Weights of a small GPT-style language model, trained from scratch on English Wikipedia.
Size: 9 layers, 4 heads of 64, MLP 768 SwiGLU, 6.54M parameters.
Architecture: no biases in attention or MLP, untied embeddings.
Training: a variant of SOAP for these matrices, 149M tokens, 2273 steps.
Each number is 128 + 32 x the weight over its row's rms, rounded and kept within 0 to 255. Layers, rows and columns count from 0. The size above them is the row's rms in percent of the matrix's.

# layer 5 MLP down (transposed), 768x192, rms 0.12, rows 350-355, columns 0-191
size [ 99  95 103 102 100 107]
[[134 135 154  78 166  98 123 141 108  58 165 112 134 162  99 134  74 137 128 165 196 172 118 147 111  68  92 157 150 116 119 108 116 131 110 134  83 113 123 133 118 145 137 100 182  88 188 104  89 151 142 136 148 122 146 154 145 130 154  95 115 111 167 138 152 228  47 146 158 128 155 149 175  86 107 139 159 139 121  74 117 109  89 157 120 136 122 134 142 149 112 111 145 138 158 115 138 112 104 109 121 104 117 170  82 197 186 140  94 162  96 166  77 171 160 141 120  73 132 105 172 146 111 137 168 142 118 182 134 150 140 114 167  90 154 157 205 156 110 130  64 133  52 111 124 120  90 151 133 180 158 126 131 134  83  84 113  79 122 128 137 154 137  92 121 139 157 191  46 136  84 124 108  97 149 126  50 171 180 140 127 107 163  51 124 128 102 102 137 130 102 139]
 [169 105 123 149 160 109 104 188 131 107 145 133 106 151 203 111 153 115 128 170 136 145 122 102  92 113 102 115  74 108 118 120 143 150 144 159 153 131  47 120  80  89  87 108 122 177 138 132 155 162 141 106 118 144  84 162  60 141 130 151  66 156 141 120 136 170 116 105 117  78 121 169 102 111 141 123  98  84  75 147 135 147 149 139 139  89 198 140 133 161 115 101 180 108 155 110 106  87 126 108 127  82 108 125  69 100 169  99 116 193 155 104 144 152 152 102 106 124  71 166 138 119 174  90 116  78 144 163 122 141 140  72 157 164 146 132 154 132 132 160 127 144 111 125 188 146 151 121 148 143 122  25  55  74 180 117  49  91 110 138 150 103  93  55  94  90 173 138 101  94 100 177 131 181 151 136 157  72 106 137 146 131 134 120 155 167 154  74 154 132 146 103]
 [ 76 103 147  97 145 170 150 131  95  97 130 160 126 114  53  89 114 143 155 124 125  64 134 152 147 177 142  73 151 124 160 127 161 131 121 102 157 143 165 101 123 142 147 136 186 133 173 126  69 125 153 103 165 111  83 142  26 157 142  88 177  97 106 130  97  75 141 155 113 166 122 147 124 119 147 106  76 151 153 104 116 152  66  96 166 145 129 117 116 124 249 147 109 167 114 158 151 132 114 182 126 159 109  94 120 128 153 145 140 110  99 128 122 141  92 158 128 117 144  89 112  42 146 151  80 124 146 102 101 175  66 104 109 177 171  73 129 157 166 112 184  88 147  93 123 153 128 148 105 119 175 155 176 129 147 130  82 170 133 154 114 168  84 124 201 113 127 129 141 144 122 114 156 132 138  55 140 171 173 111 131  79  69 142 137 156 128 127  98 177 138 109]
 [109 150 122 131 185 130  96 101 171 167  99  72 144 118 132 154 165 188 118 116 125 112  91  92 139  46 102 104 125  85 130 131 156 114 112  56 115 120  51  98 126 127  85  93 144 133 116 179 114 191 181 135 144 103 172 122 125 138 141 127 125 190 159 104 106  89  50 142 168 140 181 198 101 115  68  75 106 150 139  96  95 146  92 147 137 150 155 156 111 153 158 103 110 146 126 108 128 113 161 131 148 125 129  66 145 134 138  98 148 158  87  79 117 179  60 106 146  89 125 127  68 108  98 180 125 151 103 133 132 123 133 120 121 124 150 169  83 163 170  79  95 125 156 172 117  97 107 117 138 120 189  98 123 167 134 144 122  84  88 111 127 146 127  69 186 174 160 147  98 130 161 151 153 165 103  45 164 137 131 102  66 118 143 126  84 165 131 141 157 152 178 137]
 [105  58 119 123 162 145 116 106  99  95 153 117  36 202 160 163 150 168 126 131 140 144 139 174 135 149  96 161 153  69 179 130  95 136 100 170 147 138 112 211 165 156 157  90 152 142 125 137 110 140 178 142 135 170 132 151 100 108 187  63 131 117 131 151 134 115  99 188 144 147  99 142 118 116  83  99  84 143 107  71  93 145 140  89 160 192 120 101 109 128  88 118 122 135 145 123 151  85 178 135 176 127 105 111 108 158 140 145  95  86 154 102  94 112  91 138 126 145 120 155 101  85 147 167  74 131 137 126 148  74 147  67 112 151 116 144 131 217 114 128  82 185 108 170 123 117 142 133 154 164 130 147 156 140 141 135 195 159 153 163  99 111  75 191 124 100  77  98 126 149 108 108 181  98 110 161 143 136 131 129 157 104 107  47 119 156 122  75  78 172 160 144]
 [ 97 129 190 122  97 202  97 148  99 155 106  86 149 104 133 142  94 174 124 154 154 137  90 104 123 109 189 116 175  98 120 185 101 123 147  99 161 111 184 138  61 115 172 172 105 120 127  75 107 151  51 143 149 173 113 158 143 140 149 106 110 104 159 120  84  95 127 133 157 141 115 129 127 143 166  87 156 194  96 118 129 142 183 140 111 150 146  81 168 108 150  82  86 102 147 144  91 110 127 105 105  74 148 132 127  97  92  82 130  82 127 146 119 143 108  68 110 126 106 144 119  96 115 120 162 136  81 146 175 105 158 130 155 181 148 106 131  98  87  72 126  88 127 131 167 135 181 175 138 119 154 173 109  81 121 107 162 132 123  94  98 147 182 109  72 158 150  69 154 136 153 176 163  48 146 198  85 109 110 176 122  78 124 109 122 149 129  58 172 149 121 177]]
# layer 5 MLP gate, 768x192, rms 0.13, rows 351-356, columns 0-191
size [103 102 110  96 100 103]
[[192 133 139 171  67 129 131 136 124  94 143 154 115 137 104 148 190 129 100  89 113  97 133 101 120 181 103  96 175  59 155 104 160  72 129 137 104 128 129 140 131 130 182 110 118 109 125 135 134 102 126 137 146  97 143  69 133  82 120 189 108  45 121 154  81 144  82 168 104 105  86 126 145 110  71 108  52 168 124 183  85 136 107 120 195 158 156 160 139 166  88 143 150 132  91 131 125  94 126 142 160  99 132 133 124 135 116 164  90  85 134 116 109  92 173 141 148 102 110 125 122 165 119 150  94  97 125 189 153 144 169  82 152 134 112 137 108 155 123 128  42  93  94 157 146 113 116 181 163  99 132 168 109 117  59  67 172 168 177  64 148  95 131 107 149 141 109 101 119 131 108 176  95 126 132 203 142 147 145 139  97 124 108 113 192 161  69  96  96  74 137 158]
 [204 106  91  98 147 202 109 155 109 123 154 134 159  95 124 140  72 105  90 136 153 113 113 139  91 115 155 113  33 108 123  74  95 154 112 111  91  93 120 129  99 107 143  61  61 151  68 118  95 120 122 121 116 118 166 129 186 107 106 107 163 159 157 199 161 134 163  90 155 105 134 179 133 153 107 111 127 106 142 130 151 116 163 137 167 117 118  89 127  98  83 127 133 145 189  91 102 179 144 116 178  90  94 107 114 137 106 115 129 136 144 112 159 133 171  68 184 197 128 136 124  99 103 147 146  78  55 120  95 139 104 117 148  92  54 126 155  97 180 116 104  96 145 167 168 123 125 160 121 129 109  99 114 148 108 105  88 176 162  90 104 170 112 126 104  79 142 121 147 126 117  98 166  89 136 136 123  96 211 123 175 118 144 175 138 136  76  93 101  86 105 187]
 [167 141 150 118  78 113 132  97 140 198 136 145 104  74  46 101 145 125  77 125 130 107  75 132 170 191 121 172 142  62 145 142  88 162 180 102 161 143 153 110 123 131 178 120 147 148 137 188 142 158 116 117 184 149 138 114  93 141 130 125 128 141 128 101 142  81 124 160  86 165 166  99 147 138 104 111 124 140 120  93 119 136 112 154 179 113 140 133 148 113 144 113  98 110  86 144  80  99 125 154 101 140  72 181 133 146 116  97 127 138 142 126 138 170  97  95 112 161  76 166  90 140 121 155 166  99 174 163 142 183 141 138 129 101 156  87 186 206 132  81 132  72 126 132 118 154 110 133 158  62 183  92 135 148 152  31 104 124 132 123 129 189 109  99 180 117  64 122 146  95 106 138 137 155 149  70  98 201 119 125 140 106 178 107  95 152 106  72  90 115 188 118]
 [138  95 139 214 169 166 137 160  95 173 127 118 103 102 178 121 164 134 164 144 106 170 121 203  98 145 119 145 125 150  64 109 150 128 126 120 143 136 111 101 150 147  93  95 145 162  82 146  79 142 115 157 162 138 167 137 197  60 102 107 114 129 212 122 141  94 101 133 131 143 110  80 146 120 118  79  75 122  84 159 160 116 169 118 146 186 159  85 133 137 136 137 115 134 110 118  47 149  93 131 140 120  79 184 124  99 127 195 170 127 125 164 147 115 111 123 118 147 134 185 176 114 164 124 137 160 135 100 169 129 165 130 147 119 186 151 104 214  99 160 130 158 131 113 113 146 131 117 114 163 175 120 133 140 199  54  89 126 117 147 113 160 151  67 151  80 170 153 156 158 107 157 108 146 134 160 111 194  87  85 137 148 137 124 160 152  94 142 147 101 167 194]
 [101 104  89 121 101 139 157 147 132  94 148 122 166  72 143 118 115 161 100 161 108 112 128  85 162 159 124 139 128 110  85 112  95 136 151 189 146 113 189 124 132 173 157 132 162  70 157 173 153  96 115 112 188 164 113 146 128  77  95 137 129 153 159 166 142 150 125 158 130 108 128 112 153 198 116 154 113 166 134 135  98 114 115  69 153  89 108  52  98  98 184  87 131 153 100  97 105 133 201 164 103 104 123 121  92 195 133 109  65 121  58 143  94 134  43 111  86 195  39  92 109 113  67 150 191  69 121 105 135 130 133 120 173 115 140 116 160 101 177 197 183 126 151 109 153 112 120 128 128 129 131 134 141  94 148  97  88 133 121 152 166 168 132 121 175 116 139 116 102 119  78 174 107 118 141 105 174 151 164  75 172 143 111 123 131 124 122 118 143  92 128 179]
 [ 91 125  78 104 161 109 103 139 102 129  56 120 136  69 120 120 151 157 135 119 128 125 132 131 149 163 139  90 115 169 169 152 170 126 129 101 164 181 170 142 132 142 178  56 149 150  87 140 143 135 147  96 187 103 126 119 153 158  55 108 134 166  88 187  83  91  77 124 145 103 145 138 132 115 141 113 158 128 134 166 123 156 103  97  64 124 125 122 114 104 112 155  98 104 216 149 126  88 119 123  79 118 192 133  98 161 134  75 139 142  82 138 128  99 167 189 169  93 141 169 161 103 162 152 162 172  91 100 121 146 108 128 149 105 103  90 139 115 148 103 118 146 166 154  80 172 116 186 185 106  96  84 102 132 109  70 137 144  77 140  69  91 141 105 110 140  92 159 146 182 165 111 125  76 117  94 141  78 158 140 116  96 121  90 137  82 200 147  67 146  70 158]]
# layer 5 MLP up, 768x192, rms 0.13, rows 351-355, columns 0-191
size [100 103 100 100 103]
[[ 83 125 163 101  96 160 118 100 143 114 166 141  99 180 170 153 119 111 151 100 155 136 136  89 174 201 106 162 110 128  99  80 103 128 141  90 163 196 166 120 130 124  63 110 115 159 178 142 146 128 105 119 110 134 156 160 126 159  89 155 137 128 108 172 133 164  93 117 187 158 183 115 183  83 141 133 123 114 176 110 195 148  83 177 112 158 161 117 151 145 158 117 177 163 114 158 158 185 152 115  96  95 164  96 164 156  91 116 157 156 132 140 157 115 168 151  71 138  78 166 151 124 131  90 119 158  72  78 117 151  88  80 147 105  90  86 151 105 140 166 100 143 138  79 137 186 113 134  93 165 173  66 113 118 133  72  82 121 101 148 144 165 128  94 174 165 179  68 183 107  83 168 102 151 142 136 162 106 133 113 155 178  95 161 161 155 135 115 112  73 103 122]
 [121 101 169 133 134 163 157 117 171 119  92 115 192  90 123 191  83 128 127 131 113 105  97 124 129  95 116  98 125  72  81 153 107 171 104 141  95 171  94  97 133  78 104 101 130 156 173 102 119 149 189 126 123 137  75 117 114 129 171 108  79 114 170 128 153 117 124 122 105  88  58 121 193  62 126 195 129 142 129  79 133  82 127 137 119  94  93 152 150 136 193 175 163 111  98 175 101 148  82 146 105 147 104 156 153 128 104 132 143 131 131 117  97 150 162 161 148 154 198 131  60 144 127 182 137 106 125  76 151 118 129 163 163 134 121 211 173  68  86 172 121 117 174 176 126 161 100 141 103 150 184 110 156 186 108 172 115 153 112 136 160 133 101 139 149 160 167 128 113 158 123  92 138 148 119  95 119  58 127 149 158 127 140 154  92 111 127  42 113 140  55 121]
 [ 67 145  90 117  86 136  73 138 126 149 102 147 174 143 107  99 145 105 138 141 153 116 100 135 112 113 139 191 139 142  90  79 138 160 129 157 113 162 128 166 137 139 120 116 178 144 118 124  94 149 161 152 199 160 180 174  59 104 133 183 113 125 134 122 122 115 148 142 140 155 105  68 149 120 119 158 135 142 149 173 114 191 118 115 156 140 152 168 130 113 106 138 106 123 120  57 141 144 125 116  98 138 124  75 102 120 112 192  71 137 145 101  95  63 109 139 172 207 164 118 140  14  95 163 135 189 114 169 134  79  83 124  59 140 135  78 136  84 103 121 149 214 159 100 106 112 150 109 127 121 116 145 122 122 160 165  72 122 119  87 114 152  75 120 104  88  83 102 113  84 134 133 128 120 109 104 119 143 149 214  92 170 157  88 154 107 153  90 117 112  90 139]
 [176 124 130 137  99 147 165 108 156 146 106 143 110 131  94 124 171 163 157 161 163 108 134 142 123  90  91 121 140  89  93 143 127 114 172  94  99 110 137 104 138 102 105 156 114 122  93 144 119 152 126 161 152 117  86 255  70 228 146 146 115  94  77 150 102 126  91 104 168 150  93 131 110 192  88 115  89  75 144 156 160 177 126 162 137  95 180 200 135 145 162  99 127 160 100 189  91 160 104  94 160 124 138 120  73 119 134 102 158 134 219 130  87 187 148 122 150 144 136 106 138  90 156  93 139 148  74 193 118 104 150  78 139 155 168 120 116 110 142 135 158 157 129 143 130 105 128  87 129 151 119 114  90 138 151 133  88 109 155  82 103 157  90  71 113 147 124 113 114 187  86 157  97 152 153 157 127 109  84  91 136 192 119  77 140 154 115 160 185 123 143 114]
 [113 154 100 114 179 149 148 151 155  95  78  77 179 132 106 118 166  93 136  97 137 170  62 130  92 160 143 134  70 124 120  90 139  96 159 120  66  72 144 140  95 181 153 128  83 209  89 157 117 158  84 156 131 121 136 206 120 142 182  75 135  90 156 140 131  95  89 132 111  83  89 138 158  96 138  93  90 119 153 122 135  80  76 127  93 196 123 123 117 136 172 146  98  97 151 105 134  93 120 104 119  53 108 144 102 152 129 170 199 105 177 143 145 112 193 149 186 102 193 133 130 123 126 126 118 167  95  98 181 155 126  94 192 105  93 163 106 111  69 115 159 129 176 138  70 129 108 118 114 164  92 138  70 161  88 165 123 157 114 100  77 126 150  73 139  99 129 133  78 128 157 102 155 116 128 167 139 126 133 155 132 137  84 150 149 155 126 147 152 119 134  98]]